Weights of a small transformer language model: no biases in attention or MLP, 4177 steps.
Each number is 128 + 24 x the weight over its row's rms, rounded and kept within 0 to 255. Layers, rows and columns count from 0. Numbers have three digits each. The size before them is the row's rms in percent of the matrix's.

# up: layer 4 MLP up, 1536x384, rms 0.0256, rows 1172-1196, columns 0-127
# down: layer 4 MLP down (transposed), 1536x384, rms 0.0182, rows 1172-1195, columns 0-127
up1172 103:096138084087133136146096100114149152124141165118142147144108176135108145216150118097160118097154098135138115090146141104139152132084101146143146156139134157105134134158151164126125110130134112122162107173129118148131115112146104115104122101139148158159114127078116121120113128124117117120146131122106151114126142120126150141146091118121084163108149103117081106154157098115094163159151
down1172 087:132149124131133140139137118130176103136140110145151096140134115109160140146104164120120150153141182148097143127162130130144097157124159101109121110130102118131131173124120114125147126143121168148107159130158168105137146109121151110153125131119113124113146146131140119134133147179135130103087121153138175187168084114123107089121110130135100155105089106157175175093126158113172118100102
up1173 099:121131150071141149123108124114125122109131142074088126136112157134129148089153139094130112138157157168146159120148124149133111103141170148138138144100138141141129129124206135134179103119135144147161119138147154099118123077111134123122113108164111140153159125137070122121089130111079153117152151136132129132179127152106102113099077118122130113123093123142116082105095117120172110115111
down1173 113:136115130121120122134113113103187107142117129103154140150124075118120110105100131130171132116135122134153131117144177145100139112140128125098127166093119126145098142084150152115118095143133122133114090118125109101127077129138132130146160101137094140156141162143153133152132157127132118125101172092107080137125152156141116116128156137090130140134100164112148140157108163123157142114125
up1174 090:106133140095142135128135134084111115109155156142098171157119139117158163130149173103107129150164144142126091101121140123145147093147147119104120140162142165121146155135154113104148109107146144125168136152178141151152131087159130125150145107154093153150144156097095115138105152109087105110133140109130113112145122149146122139109142128105124162132103110154102115153095099131137156090123
down1174 080:094116141132135147136155115083110095105122143136120146171121127131129131161166167119094134149144155155153112092125148137166115102112131129071114133152137150144140130118152106112146101128101143136188143172160139155146140085155163174136140097141109152148148146084098103156107110112094123111104132131122111109151132136101126142130131114070139179144100136131111152162098090122145157086116
up1175 109:141106136150137170112131178117077096109171147154137126108111176082130144126142130114123116120124147119112118107147145135157140113121182116127127110113111143114131132169191067086118131133134141141140138138157149110140123110160130140184133118142120108120117140106120084119129165104090124069113121136133083130150151124113142133115111090104135147101101131122136149097125134127138154122122
down1175 117:120073120133152068118132128137113154110090104107171096167108105108124104123110146142102123062107116101108172155123091131120100116122097158146102130103179125162140163132158165141156105125135133140108179080168115148126128167124114078116114128110105159101114159103135171141149124119128147167140133109159144133107103107129127169155115179132118125115156116149165138108139117136107134056127
up1176 101:122101110108135121138101101139127135132139186164130136121092159104121140139152132102055176135173144145095127132073127180111159125135115128129127146117140126123092123162123131100139139099132109113162114125132107145118144094146135101151131111127135109124120162128122142127111129155137089122156162115124100133091147127141111107117129103122114157179096137157120096116106144155143188118170
down1176 083:105180119103170139135120143124136135098125131124134116169108121113058137160123101132172128159119091120131157149152132109096142159161172073098127107146136131112101094141125079115124153136163111070156075155162152105137129108149113147115156158093132110114122138126112121143127137160181153110125123130097142104092122157116124145122139080110117114098127117111102158129134164104126161100217
up1177 083:140199130111126149113067179148076113154147128122090089151089136070127107140122133136125187186153107174100129136108158130138148122157170103139154116173100141110090126141145150137158145143109173106153158133148143122125113105117102121124109154111149122131158138133119140144150116120109133084190132138120147137149127123133119098154144131151108137113118129155139105115128126079145147111079
down1177 093:168127110137144087122138106117136125161145144147148129132137120172111101117129174110176099087115137127162128082167122146137082132099068171117129127109106128117142114118107084144130113116139131147079136132143132131116154177103121127135137115104148114131080148112126105153101090073132142188082103106146111168112137141136135149116120177128111092170117112122164150112112111149127148191140
up1178 111:110123155107150118102094125098115112108128128136128126104122192118129157103161135099113119128192158150142164111120098154139132112130145128146098125148140132156142143160177100113156093120138132156141141134142123158112150083126121125158162135132070127101165126129085094120176122096129136114100130094155113128136118134116114108130093106079101108103131109170104101135102128171130137134141
down1178 130:130147175103102154071126176089116105126127167135128163177154109101148113123131123158131101120145155170117108111144105181155130141107076116112139137115136117144100112122131102131096119105142132120143148149137093118143116131149131132118135118083121141127082135066135161212136173094143114135116134112113087164135115142134128157111131136100102145143136095088116127127118133127102136145100
up1179 088:098118150115149121129130128090117115121170141136103150159109140125131170127155166093107126152165126141136113101103137140137134099141155119113122135147141175126119143154162094107153120125146142117156108163185146142142134092147139130122131107162090135147160132096083119117106163108104118094142134106133123109158121143138134145133121122119117166135101107144095117185100117128154158074134
down1179 079:104139134144170123145144096064119107102133130116123129164120149133101148155158156119144113160169139164125116078107152110174132106109128145081143128148137154140129133143158115126145097135076127140146141182190133162159120088136151141114155093139114130159138133127114091157114131110120128093100147098138106117145125151125111106140122116140136150116129120140112110179108109097178154070153
up1180 105:134138105114110114138103100108080108118140138127151140140130118136146170109150154111129115125112144137092107113152124135148141118145110089134104141127154149148141164122172117128155091158129158111136147136149178136118115101094150118127106137156105143104128130141143127104135191107110083075154149124116112071117127136140096163116102115163134168188155156163089151102165104105097113097120
down1180 102:118100145152127145163126113149120143139138100104140132163090122153146151127188129111142177131092106104148165094164136142131108094154124120074143129121118158130133117137082143133152145109141119130112151148147114086136138149092142123109111116102116115127093157139129135118090103105118138132122085100125126154134161118111141121111137133129127150107139131079172129141152121161111103148125
up1181 109:105089139137180100120103133107078119153168123091129152188156134102138114138136121115124120107109142167168121063127144145094116113135115122097135139134095138093116125175142094160171123102125137130137139148126114184106145135139141121167129099137118153167119176121064132054089149092092085119162120119086124131141148173120116122121154136099103166169163119163121125157110091136128174123142
down1181 107:082127122191125106172094129112126157123146149130150120111150150122107150110130138117118159127101135123111128136084136167124130137127208116123117128114094167137113131105113124097119115148107128116176108171096172135121128093129164165134119116121144130118121157126122052106128136135094122096120133120073115112160167139106153098112186127098103168119151158142130132127118091132118125135163
up1182 106:145157128105144123107123146111121099117171118136178115143133129137125139144123171140131143129112111113119136084158181127143130126128143119164132120128121140116133109155150125128123066132156145101141141138159166122124127095121107144129109117131096130120140112152090116155116153120109119103145114091134122069111113139130125098111111092127153138120126110164143125062139135136122132094086
down1182 131:130122108138129097108047099135157120133111150106092164114110154125131124122127129084105100139147159154122159164105132177167123125167134148113134155125180103138105146102132132152148134133120107122120128103149111159163178119111135131129116111167136110136129130117146109082139117090110145116163150126135106147139142102112123083103117137106096134144130182135101133161138141148154121123120
up1183 093:136111132084090147145122143125158125103154097114100173136131130105144148109157171085121139110133155129149153133148147138129108125115095153120128110121110117143092125143120169132145138174132143118141137131120160135130127149163135117154139098122143147106118175095122092095102116086128098156102147107099097098122143126131155111152123080136119134152126125106120120152139101120098138160091
down1183 090:151101100104155133113160119074131159129145111118188119131157173124118140106127150099155106099107139077176138173128117114094131090084118125142155117121115141175122112107121131125129105097107129125127116111140142085159130152126141152084104125128122097169076118136087090125116117073127143140083155167130128085165100146139131110112128161152100123142131143111103124096099147146113147131148
up1184 104:080119135168144175112140146121105101102151148113141132110139183145105100128156129118141141126131156099139126127140176108155155132101167099122142138155118173144101109142157102131129129139137165116150105127136150128142120117153099135109147105149154125132175190071084098129101167099094144098106132135145132145170093110118138135133126125083120173098129090123110129128133162133114141126086
down1184 097:147116137135101160184128121129082104138103117181104075135098114134126139130112143143121166132174153157149131136094104135095118154119160105098154129137082130156149089122126136112107145148089149126102101118105194138118119130145137097140109139145129128132116090143133138177132131073108125127157155102137137140142131141116138148117099094121117134116093080117121138117161135139125105160136
up1185 114:135145095093190171099099106140113108128132132096111163123170126167153141165132149101097147122154117134097123117136160137141132119114092162114122162142153128107146130124139154159126109151131104143125157134130104152142111132139125107124131132133144160163105163075111102167160111140110110130077139095136111107098124148119145109115132114116089138128154113110095070144121150147145150130108
down1185 109:111140085154099148129168133140197140114124145151121134104119135137116162140131096146120123134099116108185131157141092144093128073097111153128129115090159147148153106098099115130125118088114123160122114133153104165114095181099136136184114147070114114144160115145075123124157145149055152126149073150126153179104121110125123123105136170145126115152108110091167179111104134174110132118113
up1186 104:155143139120143149114094122114127119102159163094133114156127166070145139106123152086149142179153123190107120132128156114125141104150162147068152128165117150138112136134146138104133118146111148138148109146148145144141112088129105100112140104158111140147157142102097111126130153098103143106166169128130136123161129124094147114133075117159064137137098080165156146155134091147147171128099
down1186 091:099139114100145120132121145095115147153114143102137112146133197168089097128083168133124141133142157126093126104147140114107115132183088128106127077120130110151108134154133166167110109157105079121100100115161124145120116151098129124134124145119130113136112130161147119161114147145128123141140126120112120148153092161147124117099121157125056089104133151119166162089086104115097153095152
up1187 091:111134137103149133135134150080117113103164158135103164156103138114155171144163169108095141135168149149118099089125132113147141092140130124098116141144135156121130146139163108112142092091150142134172113161177131155144127098148137118151146110152103143144137161107088112134104150117087110104141139111123110120142128155131107144119143121103120156135107105149121114158083099132141146086117
down1187 079:094138143109150135136155124081120111109120140126107154164116131142121143153177184118089122139156162157147095082123129129147123107120127119084105139151138151137135132129159086100136084114091152133181121155150128160158145091153142176137139108153115151144148148085094104155110110131117119123092153118120100101144125156092132145140149111080168170129107132139122137174114118115154157106112
up1188 101:120135108133131136123146117139138121088154134137132144124110116124144145103152190109145157177144160139125118140095143165131129105151136113115139116139130127147132121193120100104151156141124110168179138165143115136141150106121131143093141134126118168121193191083112124135112112125166153133126166078134140140131165107119142153133180082137130146092106124130101114172122156100118140121126
down1188 110:129135174129115082081142106136118141130117160115156118167086103133134126116151111139119098147123086142123123142123088130118110135133158118091118138145130123189155136152133180139150132117130137038120156125135113163116100146160115123136144110113075092116142132159169153107135165086168121159134175141148107083118138176131119120144075167122096119146111155116065121108140118117105073111111
up1189 104:128087129073168122125114140138073147151145140110139120123136132125124105112083145094107165102165115138117133115112130113157135121121114155139099126166119143143120110154152150130142135122163134103120138087138083160125095139128118102141146125183147165143102166122095140142145135117103092133132120131121103103176150188124129122155139111160126118096144133138102060100105154134112108124113
down1189 088:116158115145165083144120156131101130144138144134114125157122134134116121117164130151120090165118140140120111048117118126120141094120157151104134102164126124121117131128156098096142167158137162179151138166138180104157131142121124122163095097104124123101097126120130104102102139153116158100124090172069156124164120111127134108128164108111089148090127113156118156163163140182137127136141
up1190 079:121103111143121157131127174111088113124169098112115131167099119172163131189112158101113177114103110077129104130149137135154147117145137116146180153157096139116129128119125149126114138144108126166168132147178126116119122174139127139094121161111126125111136176073093105123155152158116135145088098100142151119139104110148143158135188137115128189126148127101144121154122126059096148097121
down1190 092:152104141138067148118107171121123143181110124179165169106093114119129142110145127156125119108137176126097117109121158142120171127142102083150083147155150103132093118142120139117129097103176083064125173116108079150137115125114107129122122104067145114104114103100133176139141083157083116118170108183147109138156097158123126116129155121127149108181138126121097131137131178121169158080145
up1191 090:101131143105139130134137127069113110094161161127116160159106143116154170143157175098119142137159128157127103079127142107136139094143141119100123135147138155124143149130164107112155103093148140122164129157177132155160136082152135122146137115150098146141143154110077109138113151114089114101144129106126100116145120162133137141121139122111118170149110103164114108160077093120142160085121
down1191 078:076135136126135141139153106079110090093132124128122153160116131129130155157160181112100121149150147155153103094123144133162129112112132127073114142149141143150132139124154100123165100116102157139166127178172112147162150089147170170128138105162123147139141155080091110156108113122107122123110151122125105100133119154086118131142145099114153173131115132148111135164097098121150151082120
up1192 088:104142129090142142136138135079113103095170149142092161154115136118140163140160165106104126143169140147123092090123154130141143087144149112093123137142133150118141150129156102103133109103141134133170118150176137160156123083151140131154148107146097149148135146099089104131101159114096116111127136113116109108137118158125126142107144117105120155138111110145109113151094113114153160088127
down1192 081:086124133114144131137148128081118105096130133142110140167117134138132152161167175091094121140166148162143096096115140143153103099124135133097122128149131142139147130128160106120133088117093137121170112158155124165160137101159167183119137104153111149145141152076094092155110123123114124124096152121108110094159129160091135142130134119080148164127121128140119125172104111126150160090118
up1193 111:102105134082132103088123108149115102105167174138125120150150095118147143143116128103075124136169148187140120132121143154143118080146118093093126115152138146142136148110146131153102119148142126120142110117163139112167095110151145128134118135156091173143083153117116117142156148099121115126145122111092101132174115161136133114134119120154134128110140128149133077139120150109079147132132
down1193 119:081121097114161075131097118110137108133109134098124118152140148127136184140183150075071129134151115150152137142146134147125167121118108127153149136152129158147124124129154124073083132098157141143157114123107120127130151120151115103156105163114174146138118158119100081121142106149121125152096096122120225132106093131138117179153134140139127124114151181095112117139161136156107118112141
up1194 094:132138122123131123138095113091155102126134114127136131133145142155113149086149156123125110140141146153136137140098100133120111123141148104080114105103169146128106143105188121111143135139140164097153149143130169104162131074137125134149132115118140125106128114133145080109113139109121171134147146151146122077141162137110109131106112038127123109108072114106090114139143125148143117136107
down1194 107:158131090083105087074149165153176129156107182192111128171180117126141131144138121146159130183121082128147112122126143136157125154117067128148112130151107114090105120126106139136123126091148108126132162091123123134134097159158135147132146100118140149107112126143119129131151098124142087172174081139150139162116141124129127135150139152101128119149134141105172132169175130104110119094138
up1195 091:114135132102149148139132136078107125081168140140099155154129141144137176139154165109113134124202166154118103094115130142140139078146145143103147123133133165136117156142168104123124110109158147141184116153161142155152139106171138128160150113142111149121124151089098103125128152084095125103121126113134126138133118133121128129116151122137108131123115092123144087157081121131136158115119
down1195 074:069116123145151143173171125098142089080118119132120139154129147139151161146167162083077136100140150149138120110124146163155107102123144134071116136124163148142117130131140126112122111104097127124185136155135106154156172103150161163120135114136149121140148149103103106146111122131122111126103140098114103096135144135094136129132143129098132163121107146128116148177112101111147147089127
up1196 136:127095116153184116128116142126078100140144134094144175127102126131127140134126140112144177123171132139111108136095171082118124078150087164141133162139146115113089118162148159123124119109146128121141126108145109129129137154138134109151151113140113138145113183090103120118111130125093130137137094095138115138149145125105125164108117084133066123119163124123116099149128093124095138127118